Weights of a small transformer language model: 0.953M parameters.
Each number is 500 + 25 x the weight over its row's rms, rounded and kept within 0 to 999. Layers, rows and columns count from 0. Numbers have three digits each. The size before them is the row's rms in percent of the matrix's.

# gate: layer 3 MLP gate, 192x64, rms 0.25, rows 53-119, columns 0-63
# up: layer 3 MLP up, 192x64, rms 0.232, rows 53-119, columns 0-63
# down: layer 3 MLP down (transposed), 192x64, rms 0.212, rows 53-118, columns 0-63
gate53 097:454483477503517518506468516480518526523524472522491493474510514518542503497467509471484526516485506495502490503515473492514484549482525527413474529491448519492513504439506504503484502485524544
up53 098:484487465485518535500529462516489553509471511471510551529493500501512535497503492500459526511493505493493457504562496535487484516500477542491486487495520441448534495542498509519509530495505518
down53 103:495510493522492497505522496479521484534532476503487448515535494509486519515491453527478495506497470506518554471538443453472521482486487506502462491515509533507519447509524477479455455483512489
gate54 101:496496457537483518506456486492464516491518490485470509503493517475488502532498470506520528505518554501515473492444531462485477434472557520510522533459494477509494476490508515524515516483492476
up54 100:500482486471489524493529524499495498478459512507497525474509538487482533478469474497481439520472460565532520488516504546491519567503466517515529506505481507497479472528496530489468487512499486
down54 090:505485454481532525479499531522545530500511522506518484471528507495539467529509483566507511498498525486549517541528486529517493537481511512491453494485500502493510529518494447527521537489472492
gate55 111:526488540487512514491465489527452473516474479506493525480502519476502496497486472519483503474465507508457548448538503506502451562514483538522493516522472555504511499527503512514479506470517510
up55 096:447503485487475464471531529490514469515557526506532512506497513457457471512533533461470493492537508493510513503527490520512481474537504501492480521512500476479539512475454457489468504487499471
down55 103:542498459496524525484503452464467513503522493459491490490525511523513541517481503548471491545460492462488526499491526498523468458503536536492453521521485524495515505507500538492506542512500517
gate56 098:514479515471468513471448487508496464489499499508543524481506454471482511463489569514518510517533477477487518523523513475508520499502532526465534501517492519470498540469517468535494509458476516
up56 101:547527482465487504523447478512471518457484479493481544499527505544501499481521496479477519491486499502528557466515472512502499510465524486515503500514508544531471507503543540514530524485457483
down56 106:492527537501562505522484507512504486505543532511505491444515479482524528463489536501498494494566498504481505501465492494500532543492544488486499475518533547503494504462496514514525548473495515
gate57 109:475471480490496498481547481465415494464472501510522517482501455519458493496532521503529496487461518491509527472528534471511512457521548501510477488508503503495472524481487533527509505473491499
up57 108:491482484472504520459525495449420499516554489506498521456479498548513530503514476512494500496465538511511516487500476540483478514501503527467502460516544505531499498502480526525487487509504467
down57 101:549516456489500515485547478470475496489507509473526510481537464516473492490522507528479463487480461521478481521528510492493514480501506497527475460524487536469507487550470479504481560519478535
gate58 084:473469511459540585508522484512446496493498506514507483483437505497484500477476465525481480503489498478533480483514517499477489515471501492533529485516524512484482526473504452508471518462508504
up58 100:491474454480450456503460495480517529513498509492476533498520495542534520509472488468523500477541503500477500514523496492461472503505523501501524505430479545498535451522508492492516499490474466
down58 102:468481500462525544520485494518459468521506500489480485510499512495502493515505496561500518469498481492553458490519480508455514523476488532519582528498536509504498495511492532549488501491526496
gate59 085:493494503520497495493450510520471524505524524483490471509505479502485529480510436523520550524501558523462520486515534510547492479482510529528477481502494529465489470489481489530541500534461521
up59 094:488499495492558459486475492534490502505508548512524513518493522468503541491499483473496517492558505505500524481507493510482501405471512482511508495490518551457487481495535476514511493511466508
down59 098:537529510499465519513502487477450466459491500494478526537497471479489508497481522467544501442496502543480480497443511469540512514497512485561500491483483525492518529491517479522532496499497526
gate60 083:512510533491473481502533538447494525554497510551518497513507519489477483458497468532510486513507481506480500464523485512539467518468509517447485506513486504531494536488466481550501478503499457
up60 094:480501474488496526494479486544525495509537485479522523490493516496479523524518538454502517468472507520517475519509483507504475515546474525489492505489475527454459446500526529442522514486522551
down60 094:468514535504475529568516537508471505474511474478476487526510524497474509523479504501493507511499508467535506516546524523482520489516462546479509515511438522467507520484520520506490456522545493
gate61 099:488521512504487580463526507450478511535494524524508502477501478476495500508510521506503499535505496472458495441522507479499528527495487478480582503495482520535514499532486464488497505511519499
up61 098:484466470521522475472500495520450505483479517463490485506482469504489506458518484508546513491496516523530529498486530511459503454526546461479477504490537537469500489495480508505458491455532464
down61 102:538493493527479555525519525494474491507502516497530536476457475509525497531466499576528511494516483485513463478506514472501506525485514526501518540498505512519479565489502498471516485525544495
gate62 088:472507501523534461503511490476508520530500514475503528510449496511501483456475526509520492467489525517463503498535533504477492529573506487489513499456515499521544512451497522503463459488535489
up62 086:525519524528490501495523554516471518525527504556512461492480475487515523517474525506494518504537462486506528478500511507505538487485451454533492518510548450505472517514513474501530496472465509
down62 087:491515493515511513513513566507489496497522490544514525513520506539527529482516491556512498458485484513532461471547547495487513485521497511491475487491507503483553471483434500492502511507539522
gate63 098:484499537500497512458486507444514457467488499510487477500472520536482535506492517526484509543529525537506527533512540504484540478511514520550518448496491486513528510477505483520564509503494498
up63 095:511491531485484539478491491505566525505507487532541495493486473505501517501451511504478486482490433495476511487519561510502517489437517517496460495466508493505535509543513532490468489503484494
down63 100:510495533455502525492457493462512514538506515505441449496509463508522467505521487488488465466480497532465470504486482496493502544480512518494471516519499442469485493502469515530499519487526458
gate64 103:512477485494527525473491482523477503506449488544494504502525537457540523473516497481502493523517472496524493571540474493445512545515506504534501502473505537473494486483542487498505491466522492
up64 107:497463516499496453519511511500495542506471494443561545464523492529500487525499500511493509477500475480509491495574477507515541516511521489458475528479486470523502495508497522530477493471512535
down64 109:496501492500523502477483478514461486516489486482498477542527529493460516529517512432501509533522508526468487420473518488497500537474458522534513476503478525484505507504540523489481532526515479
gate65 094:486516491511460516499482509491468545496570509505496514525515503482525455500506485474494519523528479512485518528482511462522481464504543525538491461493503492507524478457509472550544483523465481
up65 102:535523549515517473502494512473498549493483546476500459486505483469538489486516452495503488468500483522509510499485495513502503524488482503525446510501452475492484462556498560482540493492496509
down65 096:563530488522518480507496530509506474540523507480510503505526487530502537512477510497511516507480471526470493525500488492514473514477567488493482526548516472479509519570487468472485532472527514
gate66 091:511510523509498495494474499483459544485435534523479496504521473491470525470512520516480507484530492503492531517457522511511433493499520499479477507441515490501472493528478539482451478508470517
up66 092:540515483508504451531470516550498485544473496482504473471510457450504558522521499499478548514519486487479484510467501481480496526470506544489507466494465470493477494508485529538499501526497502
down66 091:524498473507490513501512594496502531531525473454467490475485507516509466510515461510461530444524520476494474485507525527476493476511480492540474472490500528493532518485497498491473511515488479
gate67 107:528504508475477487487470503497522491502497475470483519524506488481568512463499516490459537495502504527459525514472508544491488549481497520531508470514499518487495558469527481503516515526446459
up67 095:455499482527500492487516493531501533522496492452517452482518502511478505485495457497511510468506504513462513526437488457513504476525458438491461485510471477539506527480490527502527477505492525
down67 105:530473490505496523443464497520490524492497489465507502525533496499476469516493513530496534444460522506526497521490511487495488486485563525493479539510505451456470510475476504496484455496484459
gate68 108:537462512516491446502477500493482531513471439489497464487490499479511512511536488500471492499512496436469527472495504505520483519495457526501456525500570496494486478499513469524477503473489476
up68 106:526510491504514472507510505558542478519532497518487548544481522544530478473508547529481520529480486462548487463542509494491500509494539494455493484502499516513505518470461465507507496514499514
down68 108:491488492501517534536490543492505489482516481538470489536489497509515502514497487481433529493511493492510524505529520499464514523548532491480459478500500518493475511523451443496518474474563481
gate69 099:477549480516489486520504485481515478482534500519494502508546509529504505488548513530539485494505468496483491510516500465508472513550478505500489449500455448473482522481523486496506546549452489
up69 100:484500499489493485497492492491493499535469530519470490465522527507496472492494460480518482496535571519518512462525477535475533478463456526514519511480514560472511494540522482491480488477508543
down69 100:453502525504545478502511530509520491499490514458512472531482521495540471484522528535501517530496558502469533479473483477523498502487492503508482480522502510462507561552496471497518535544506508
gate70 103:485530483500492534487492466493427532527507468462496541501489508536491462501469484508494520522502498499514467459515526477487470500531547491505490527457488453524519514469454510483476521496493510
up70 103:520528540488489545485491517520530526539497448498529490499556531502490476515487536473494515485504469482502455493480488506475489513489531417501488545463502499483463505503498503490507515524518509
down70 103:512491539491519485523527518507537450494518466513495541522498492477499522464501517529545486462491499510476516450476509504529533517505475462445520561486496493492489459488508515512526470504497466
gate71 104:489520514526488467548485496486511462533511517496552506519501544477481525480502482507451508499514479439486508481539496496507518514519475498565473516495544519499513489470537516514455490481477505
up71 100:510534545528508526500479505541461507470516563518449464548519484526551495483479478521540500493503495511529510479496505504497470512493518500474504499491509492492470488521446534493512485500465536
down71 109:493493523492517465441489460543486483580486497500495515486505517514494510454507494475496489486507494517494524514495469458501492494478543502478504489503467523528465541550535510480452508479486504
gate72 100:468439506518516528470495524498552521517519494474528490517516495493525462485511495516515510513486522501499486502490480510509456503526493493527525520548425505482556500518489502477493502534524444
up72 104:499474491546509495454506492466464455487492496529482509503440494550524492478453472505533484546521520549506461506546495495485551504494509529498514509516495527505524502500501506499532509498470487
down72 111:467543501509457483492457503505508520494485500488494527471478489498523539474492490574526477504454512512515543503534488508512502487513487474450479473513519536505526525516544514492539477489531524
gate73 102:471508518487517475524510479536491514495479484462488479532523528494518537503551503524525465550510487478490528523475522504538500532548505530500499494509525544442508496524503553518526520529509499
up73 105:493480463482487545481486435507533451508487478567501531507471501528502500494473504476513469485525513500483530459503499482525514491490508491491500525527538528496490492534517463538547532497489515
down73 109:495504547514512536486506507481480472500477480493519501507493535487509486493493520507527469502492550482463526531460491526516499457506550533540467491480505443511508507538496499538569518516504495
gate74 083:531490495523463479490527513462502503516503532500514502534463480469484509497517487510463485506501468466478496507529447520510456544529493483546460487456482526504513535453533504469513527488495474
up74 110:529488498467504538492461476480446473497507531499481533479506475516507551558486480521498496503496475476478540477487516509485493517498516440536507511488513507521509523531450492522510543501486460
down74 107:510492473494499541472473461561493504506517509542473521467514485531510485490481462482501452447499520509485521480485517460439479484482485482543511494473490503495477474523495473507469492512471472
gate75 106:493508454547483505505429467494525520469519508514508516482521495494465479478515533473464535531530510472446516482490514530472487502511533523495513521490556511539519488470509494503501531513484492
up75 099:506519476558536487499467532503513503502518466540517470465502518481512461488498474472520512490510540514487503489472515526532487527516521528448481489502476523531467527504554521538487505534535494
down75 097:485514485520491489514563474502460536473477496481561518448506484487518454491521521514464480466510504496518508482488475508509515518457462515478476535473459511476520494506518535526492534506508480
gate76 092:449498503546461475517518486505526480484475498496496451518511482526517512520520522491447487512503530498534496516506477443483484477476491534508502463539473469486511440474508503455482499481506523
up76 090:509490489502488479522517506523527469553488477477519433522515504485502471545514515495490495477486532526556467480523559469495487515510502496473489526494501507502490489437494551466482498509508485
down76 093:491486491506527502478461463471485462503504531480476459528524537498508523482490500434502507523460457505505516474512492546470497461513509521534481478521514484506516506543464524471484516484532464
gate77 113:486472547495510459501503525484490474518498485488506460528471525499501519509522507481497508521525469553501487523485481504489477462470506508473531496465498507430480425527508541499486508495479531
up77 103:506505471535511530513482454475521508517503450471487518513486478518520475461529496482486497522477561480506468538471477504446484529469500499525497509532544475505510507492514480462473517489462472
down77 110:512454495525475507484458484506473495523458508524489529478502554499520491510480493481492502471455491493559500463472519490503510527460492502499505483482537519525500533441484502471488554507530485
gate78 085:504486493517469552494559469499496501512490500501502554493474460476496495488511542512481529482498562486508512492512543480535495480509497518493527483492467476475527522459448486503526509454525506
up78 089:520470561532520467460544472462510489467521486522486509515520501503545524559484512528504530478466516476477494496517544496489522494492511547509487492485501519457517491495500506466506497493503452
down78 080:493504467479512476517447488508498505506481511498530482532498513514487513482502496452485474506508445491494529488466492490531510430493541458474532509502521457553452483501519498455488508495499514
gate79 085:488543545469501539495534470472462484500471503478485482525527490446505511521549541448494491513516510474491511466466494509545475474465480501513520486449510516489492492535486486511507486493478498
up79 090:475507528504500522499525483495515507467449525542507463551517489505517502513484506480498459512559502531467496518527502481444477527469479481512518452501497516476468536506508521500461517488463485
down79 096:523499539507523451509556489484500483508476499499478491498497517482491423497453513468506463557484520534457480523518491530492488540492541487505494506488514511487510499518474505516513537470478476
gate80 096:490489566483507502448537496496512483513453536517521501493493544492511516520517533504516486513493473513511542487455492513471473510533463498501493514475490496505463526489468493456478504435496529
up80 093:471543484531539531523536473518534506523505496518540498487510524527507506503524484477530446492476481507516484508528463463520515536479490505520490526505490460514445505514531533479451489485493532
down80 091:519542468503457541483497520529513474515526512487500500515508487532473509530511539459544488456486488534546467528506482504495498533541484481498531519475489474522466522495553477499537501486509502
gate81 100:472481506514506479506529507467496502490513500530503494511510480496473485444499498484480499494519545541467514500533546516493458473503542531483537476449476529495497479446501432487510475499517493
up81 096:515473513520558476483516501478463548482473515527479510492492493541467495481481510510523516512538538512511516475516532535476480517488541477469493511466504507544508499478483454455518499480497452
down81 087:492505483490465521478464462524477528553457490501522521481483501549450491486542522453544510496495520459492454507472502523485505510499507514521490533522506458514497478531502528488500531484482525
gate82 106:499515473504491491495470477462524509504461516496487486493513488531516505522512517550505482540536473481523518528465539548545519491548554484512539479529513506519509501494529452525536503494509509
up82 098:528508507509495516478441525487456456511541448492499483550502535529484509485483525470525526520523538502570492499463508481491504497496524489521490497493477519501515476494493455463471507480488508
down82 110:486492506490475463513498496506527504510504535516490528492491473551477483485503510602511520509512475495506533476497505471490496464516563477515503527508508501472520499523539468496468488537477524
gate83 102:461476533512512524510542500495535489497487500489495481523472489507516527459507489494486512502446457508522481437523489502526491481483482562490491515498497505494475499506457453528554468461491502
up83 112:478487453486494505476484513497533509501521520517515482477505493489490504518496489480503491493526494504514499501466466537528533502468521483477537471516590484538521523519533517547474491457453521
down83 112:517521488524483497450480479482436467506482461435523501529510515469465498507459505513507480484530516489488544487492540457529511506514509491495478478514562495509472500522535501484495486516491499
gate84 091:482512503502473484489568501488480500476529512450486505503507523504534527507509502512464526480480454468461517488481533498497451526471482512542460489509513452515525492492483489490465461534489530
up84 099:498501454502477526531505494529521526510492515463453487529485435522511476525493488510465534515503527464487476529502484511453511500464543494526482505515498472484533555482513520538502493524498524
down84 099:520477466473493489499533500508483521493501525472472490447517489516478488504465463524530542554503493470475485521481462481477523518477490497542445520520505472468529517503548516507480465507522497
gate85 105:494562535509572534506498548457505519510474494515512512486481480504498504517525496488506516521483461473490481515521501545527502492528500451492470525467498457493498504454486490535507469482490481
up85 111:542474522489498512530465507512521493486459490477526501480494515453488487485514502507488451503497504457519509543464493454470547516486501473534454538502494514502467492489545500520507506502523560
down85 111:501457542485497522506520513551513500484536526552452508493501523502503523524491518480536486513501509516496490451479499466511483509533531481530554491474496469531500497459522520499466532539478516
gate86 088:500447494475479476542507485480503462530530471512530502479476540568473503484489530541493494518514502444500465502525491501500477495499497506513476494537483480506537554485515477477514510523516526
up86 096:489477502475469519487497458466495477481503476496448513536448544523465501457506472544514491495508499485519465529547516509482496525465507493538471491503503516472498530514517535474492493516546479
down86 093:459516485489535498528517467508515463463477471514514458523464535509481525524481491495479548502489480503494469551498511491503527533480486489474493449510469491487516422488497529504496472494515489
gate87 096:467511487513484517503488507470458488503526503528537512513509497475513479500498504484478495483468543498497534445512470485530454515503488526484539480485457537471518512535519454462433495500478504
up87 103:502466524454505534519480503489463497467483549501479522493506467444513526499489515535475545487486500514464509522490478525518499522539485504505454533498476487504473476498505448515461496456522487
down87 113:475487508481492480465495538540491473502492472495518494524465522548481535514476501497499478534552480448479500490500540525517516453492526477516499561483448509524511541471495502477501502507496489
gate88 099:501477538450515471468469489495517493459450505464517489488465488500536521465514531524480476493480476494576549502508467508482460508507510458508510495514488529517528488485514508508475495486510478
up88 093:482514450513502490452543508489485527495514476509464551446520502498477537497487499488484501493538514512501473474482540478538492471506492478464495505492511463467471522542451509518491482509461482
down88 091:503529521491512506461522462507508469455508508469531536524484517519522513461530479544489487538457502456538528501511498493525525478444494502505508488511495539524474517525457522515515524479515474
gate89 094:470511529507488514489487478507528519514520519532515509466509444537520471505536493492485479527485453477507499505515465522535519532534521508490455532549437538520535522522513498512506487504520506
up89 098:503511461488527480526462518496487523523502527499527493506489522482528512459482467512497481487514537515519503528458536460508469472475474501455578471456508500493496491454480482483473504524491500
down89 096:497501479520524502471531562533476522514498484493494464500455511509506496556476530537475515505500491534481495519495441483482496458513515513493520445500498497536496496499526482518560523480471501
gate90 087:500502494450510502469538574500508503495480531501504509520478475508507496455506494513474508578498482507496523527478517518546516559526476518479490472529489499482515519506478519531516511492464483
up90 103:518475502472491525481454515509441496491517475480516496460542474505508520520486454510508500517492539490513479532499499527514504480482485477529518531526498511481450467530548546504487496549509464
down90 095:475475477517522467508524487502546505516505500535499475454498517512501501521507504512508519469512463567538503452537514497516519471529487501478503513526496462540447501496541454480497483478500526
gate91 098:477522511427521495520458509503533519531479501531531470537478513498491510508506507505533514518544508482499477527529508478473473460529465519516512487518469503521538505447533506480488454506517498
up91 099:512533526436537529498452497492505506502462482520513475513479508539496472516481500544524539480532505481492505468510486487503476459504446499518535484481463524537491527497515475474490467490505530
down91 090:489470508513494481504493451521470489498486475469451481516526527528479509473525491404500528469508515505531559498462499510521501536488490492502493501481510515474496495491480470487490455510530495
gate92 097:461556505469476548513484460480482522490489499518468511529463500486489533539511484517531484531465490493507497508487549447498490531484561506502497527533494494468509491527505507480514530496468499
up92 098:469514509498496540510530474511481546486454503505474500508478484512498572511477467495503508470473480505499487506466501457491489537484498517521523474484441537539484482511495463499479508523471453
down92 094:493544481517491514505464561520524461474508492469490502456508523500521552514511535459523499482488487532520500489498504537475520487552514538492476494538521488495543471512482499490495534514485460
gate93 103:439487505497538483472491511524509502516559473503531484503515481499474495522526491505491525513525510509500474523516536480537490476519534445527478492518517535497541507480473457527486509486446464
up93 112:469445519479500570507481464491493501511527492533500490493515525545502483468524486501521466468531475501518482496469498518528482462518537450483518473489509505465477474525479485535506519500483463
down93 106:507509471524483473501470549540502536508537496513494471520520536471499533528492548521490502504496492532485514468473503478485497506508497452510505422538480546515496497473532532471503474501490504
gate94 099:495455527511520537498524493484487504529474518485504484510490534479516534494545455514524542488537529496477489484518457514535467518467465511479468510505535495493448490461477472487493501524516459
up94 112:541520543508481532466467526498489459529473500509520521508511485450488509493497480514478513484541466483460553509477484491441525461493471459503486488515508514532514517470484526469493494497492472
down94 116:527547486515538495529477528483515522539484466466504511493458472551482494529504507535459528512516483525489471482487540516478512503485540491503493485497448479513483498541524494545487514477473526
gate95 087:472528530492505514523469507475485490494502485469562489481489469523500495494491467505482491546520463475511433504471533486494533501571474511489531542479518495493491502471495528468494498489520525
up95 098:531511512516463479482459485529503458501485512474520500491494510540477516478511502504474495555506479457510451492453512440534547499505535472504481501489501492505465496517505507549543528499502504
down95 088:485470525507534473525543481544483473484498524516483510521531495497500494488503545524521498515486519533478473488510494523484504445525532437529455438480499471499472507509530486494530507501523500
gate96 081:470437548485522483499509497504502503531504517498510523500485507540498534494514488529517484488507514482484447487514521519528463512468484470543486463467501523460494471526504547506455465521515467
up96 080:522503503518503497556532497526520513561495519475537554496483497489473515494528495521476478499483513503476438519478535546497476482497498472539482474473500457489515491478545509471488475515515505
down96 082:551486499515510480531507518499509493498452521485531511460487465516485500539488452497510474511558512505482469520492472524484485529506513491497501476501470444483512532443530538485534477516502516
gate97 091:483478480493480513506528549502539490502509517493461496559443499470482462492516538488510465496504515491511513501524526473466519483474488469475509513493505477521530491436528498504545471458489500
up97 085:483480538497500539459487548500492484466523519511482528494511477496497505530515495521503487518500496494499498505493520496543495485502477551494477577437537532509440521499459489485488489475497499
down97 091:460536524521539501519501485517464509509490493555517483507489514482504444461491520492511493536506472507526518482551507467461520503460509474488481483504510487497529530531516461538517447505509525
gate98 087:447463499515482503557517506483507488525506462463524494522522496498521533505496526476460533491494518514477534491514435539509505493483513498552529476512498515513509523514510497464510522437490516
up98 081:491485468511500505516501489491489515513482523455517461510478522488540535506486515509475527485500505557463545497552480528508519463486520477556501460515526512493507531540525495475481543464502489
down98 099:520478479519501518515538479506533530472501558553503498522516547505503511515462474457523470535495505484474508509539491541502503510491526479478511455516496463478533470496469478521538518526512501
gate99 109:465489526470513504504516523527479468523472470501550483537469471490494543532499497475474519509505474550474467544506485473487493504534508502470531513507502535488475463466500490528493486466484450
up99 098:492479504482540515511547528492501495530522509518499518513477472493514508574485497504506522498523510515534524507493551501469481510456478503460467474522541477459517492498471484509513478476434497
down99 090:511518457514475483506452471527452524506455496497490554488504527498468525500479461472488525466467482499534486464534487503519520492494462529492505478478509469480504503521487559492503478464503513
gate100 098:513519480501485498508502516451495492471494474493506524470483503441523511491517509479493489531543492545501510507507545504496556490514508498533475517507481461484528460477542494503504497484570551
up100 094:490515512515513461543507517483479514484517504478512516551530512477540477452500493495478517506494475507556498478498508521499527449536504437503503453508498505516525475533499498469554488493479470
down100 094:473479499551532511485514455536537471518519468527507528507530532533489479463514477487563484520502479496499454466488487476487520544514495521534491510462507469481495486542487509493508511529485500
gate101 111:505524518453488496531483502506471528540499474513542494524492513465492498489498504461465486524532500482472536517492524457531513504545528509525500493465519511457522510453554502506514542540491496
up101 110:536490467508495482505541517533475523522471471465536461543518480458537478509505557487459493545498496476494515482530481502503512512511500492510471468476507509487479547469517511460498513533480487
down101 115:458461512517480475545514509594489523499497547530519517489512488505499489515560478483531479493487508519515476552464508469496499510493492504501516496504474506485523484477496504446500486498487521
gate102 108:441496481502457497479480479497547470512528477464535497537485493491502477493513516462483486558530475465545514500469494487489479512540478507510546471518477515503526537521527483503476504515486492
up102 104:499501497492505502555495516526448509509493494525480507489503490502483543532491488527575514529515545474425519531515513511515505503487501497500497506486513494491541487487511512516477456435510493
down102 112:510493508489537496473523495517479510474490506539454453541490514493494454512486484530489481469469527511478523507468474487540491557471539500533514476489543500495497500460538487498532533534495507
gate103 106:512538520482477513487493520448541507515528495507483503519487512491490482512531467518505581489535503477506473484535466527486528488475487507511539527511531529483528489471522482541471512496490547
up103 098:494533505505524469512494437493505471497504495488497491486519477512511496493501486489481560501477466501505500481571447521469505491501468560501528470492490514464513448484517478530509525504530484
down103 100:523485530459484449495474545521483513514505489510527497501539514489534528485531504456490519482482559485485507473479529534520508536545527514517491469501484527493486524466491488471534525540492518
gate104 080:475506494501520496489512492500497516495515501525534546476533536531469499471544490483507508534487459507499493485496461474517511510500484475459468513516515534461524441465525529542452523511519464
up104 095:487502505522502480495461515489494484427518556477462481530483473498511502494472533496511498481471505480482473512546525471503516513478524509492542489516461507529492487530520471495506490463467561
down104 074:537557543477486499498525448461487507498514488471505515491503488508512517492507498490536511457520427494529512490508467509482538513492544549527538525524507500509505511519523475522514490519482534
gate105 089:495463515504466524489482484454470503460489513478461513511516501513483446498576517510450502504449476453501509469509513468522471493464515491482480476508499501504496476525456487511518495502493520
up105 102:501463494456477521507475485479511502522445497485487520515531489499492530480540544498487483487437511466457472477461489528506495518501494522501477492500528484484450441513482499507537507535500515
down105 095:494485529525473515500469486488501475510477494490468476492564550506493499512552495480511474480464471569493480486506482504465488528498473511511507486503474528475470519524507526482456506493548534
gate106 118:484486514469504482486542506504521487485507472544543500539504505509537500452538494522472474497493541514507515497497532508459476526547492447497512508455503514528506508444526498456503484472481507
up106 089:492504496467506523493530451495470498482519519515445522443494527508534504504503523482515534509512473441513487487538530502512502514477508527450501502501469513500497495502518511496548559479521457
down106 096:492530489497520528476491523466473503440501476525472508532494468482527496507511525458573504549507470506469466468491499478517490490529543519498487513475486476493468528470515478542510486506500509
gate107 095:479478508457496532503553498519470466537485512493510543520534498515541538507506496538492506491470489488515546461498512440486495492518516468516517460503498517474474443483490537483506527496497497
up107 102:511534510491538440481475509502512468486528475526512526474463502513515520480510507471514535508455488486467513539488496517466485505539530516482482524455504554485472471496530475525478477512530520
down107 104:480494499509509522503499481542457516502482515543525506460496494502501517500509487494454494490491468505514515530499509486452461506487470539538532456465479589533493473513507515483489504498531500
gate108 109:466492444502496475499483499473483494455538488468500472546523531468478503469528532508496487515517480521469501507492531501512487450490516530454487522518503468480513488468494549525521494545484467
up108 105:484538490479485487456509492515497499457478523490488521548502488573522460521508482501511476497526488500518485490567511504516505447471531497483521491524550499495503470509506497461530513489531477
down108 093:481459492491510507472445476519509491438473496499495481510506523536462475535518467529482481508544486480471485500512469431531503525464504525532523501478505507476522516521530509480508515478522507
gate109 083:497522490544481557470508480459499481516510518507475488515488460540473468500505489531505533480526471465473495484503525501522523494507448523498536540471454449514505532502478489520512512470482491
up109 085:477529483459526529546467494543512530506485483488506525499547543496497498521477541476469470499519520485467548525470532498510476489509515539480491495513520502442513520485512489456498508503467513
down109 079:514475532520491546488529562489482481479503493547499513532501481517531499493506512542508545489497459535536489504453489476500452482515478521513506485490498530488508507527501507537538461477471533
gate110 109:507500509515468507513499488455477551487498453503489483538522523531465498517542537498449494506501454449488542494507477474539524502501499502519468486513507465484522467511528516473492548506513512
up110 091:496511452489510522509504489508492507502496538468529501528462474494575530500487506506519510490482541477527486514515535466470510518481501487484527526515482502531535477521522543447477487460537477
down110 088:484554466466516471484515543526505527510491526466528545487511497473546470520497517564502510504475471480476544496515487467494510491496508510537540512515499466492510465540497509513510476498504469
gate111 102:479546470459505518497550472461453462517490488504496481486470509496479516514543488565553472509479534500491482506501508525507497539472486524504542465517494492492481513488524496496506494476460516
up111 098:503491476513461497515484470509510447482505535546463490505519522452522550502494521483531527562555476540496502491471492511482518470479505480516486520503464511465509517506507482503490513477470531
down111 107:496486529487514521491487521536502537514496458509459484490524542456538470501471488525488549494563519487485521503490527502488516512500465529540483470507500500508507503502506477478499450490493432
gate112 112:540509513492486547489513488501449491511498473453509467486468512475518510504484484475486462507555467504495536460463506481499489493490505522520478528490504536486477491522466471482455500470516560
up112 094:489500502501488502485519515506512485529474499542510499513572478498476472499503549497501525503481517477488477420504480508506491479521533533467514507495520481548443525497486500517486449496519472
down112 089:538503506516527532540563511512481465515490521531498495501507503506463498513480513531497536501483501482536498485484495515529457490431507494487508504523532488475507470529495468537511427505504515
gate113 093:461489495482474469465503492474484497495489517490526488504479505507443442516506449497470486506535458522489464515487517550484544495496537460537489520507490482477488468492495475477488531487491539
up113 096:521498475488460523508466509505496553500512453484499506482490522514532484487438485479470469484463522503521561489490488494531482500495485511478472499511518494475467518506527536522434458488505513
down113 088:513545494543534511474527501475466514483515521543508523474520524515537521480520523541498499503529457514479511518511512510532486512443541487519486486527504529544493499485535476521471524547488503
gate114 094:495533531491520469472470484535495526528502541452496522506539481513448528501508484516482544496457476508488524505539439529460496551501500508491507502524484492509509520458506500468490524491493513
up114 100:463488501538457502475499459540479534524532519476474544505506475498483496509503495509467560503465482510489514502509497537499518544447521513491501485515500486506526535491467484480511542526471460
down114 086:514503418490461512516506508485503520518520516525481526455475510532493489529530492515521523526494507499481467517486515484501470481507495561488465499541523489476509537530443514488528514474512480
gate115 107:512507497524501495458511492503468511521519521507541503467501470467487503505517518491537436503479501505486466462532484484497532505509551542487490487504474556478490503478516465541517485487557529
up115 105:492517490507465525524424456521484540512521485489512518524489509539498505522451462507490491461541528489476542513489541479529503499535526499516498503486517472492517530524490496507453492505469481
down115 105:487548484503499509496516535484471512526469455498530513495559475491513497501520518515523471493472508539475477511515510499499513481416502499520529483502578518509485496507488522496533471519514497
gate116 089:478521502536486492500468491470511537531504454519488466523483450435520476488521471474467492503546511538533505534512512478476498494470502523494479494536488511531520488464475523483529478485497532
up116 093:489528530512465506496477468470495507474518476501482541482459444507484488499528479531501512475487494553509477569490492508524497510450519481519452504543455477508521503484493524494520505478487516
down116 098:550481492507507448520526530511476486514520512482467479520511519453501538496486505437542459512511508492491494483527515468517527518506458488493492510484537532456525478524493490491451501504519531
gate117 099:513505514460526489531527547485512497551518522501520452493498518494522485498486490477492473489503459484558536447477470535545495505521473501497517485491486492495452459492539517498496528526480491
up117 103:488486493472474497495498533531497534496506464489494500498496490509538542522489458492490530511476474535493486505495476547454463499474461514518509487522461494489503492534547504469539483553457465
down117 098:478484515466505493512538479512555482516513523509485511543478461516535502499468491479490495519494445519481505459502477513540504469498508472482497520523477521522446470492526471478497479491453448
gate118 091:480496548543513507540471515515558502474507505498485497522483473516478513527548510518512518493478536472503550493508497481475458523504527491554506496468486534490486516532523518528490510512553476
up118 094:528520487520521470507522528506521541456487488502455508499466486537530529519536463518515471478503545495511552510482513502477480526520539472539496497510492523506555481526503512538509487494539510
down118 083:529457481512489492537484465505476454458484473513487487461534504501505511515497489460555496487502500514535509539522539484477483531490554519457484460495502453533510510515476503499522484507513514
gate119 109:482502451495535491523503516470475512506494501489479499491519458480516522523524506509451486513509530459541522493533489547546514510501507546494499505550497529490521462495460496469523512466555499
up119 099:507470517504487528529534530443488447472520499541501534467502476461476512517509552485484488481516484506477487502534516473514513500524463516499482541551535516480491514508522532534503500490530485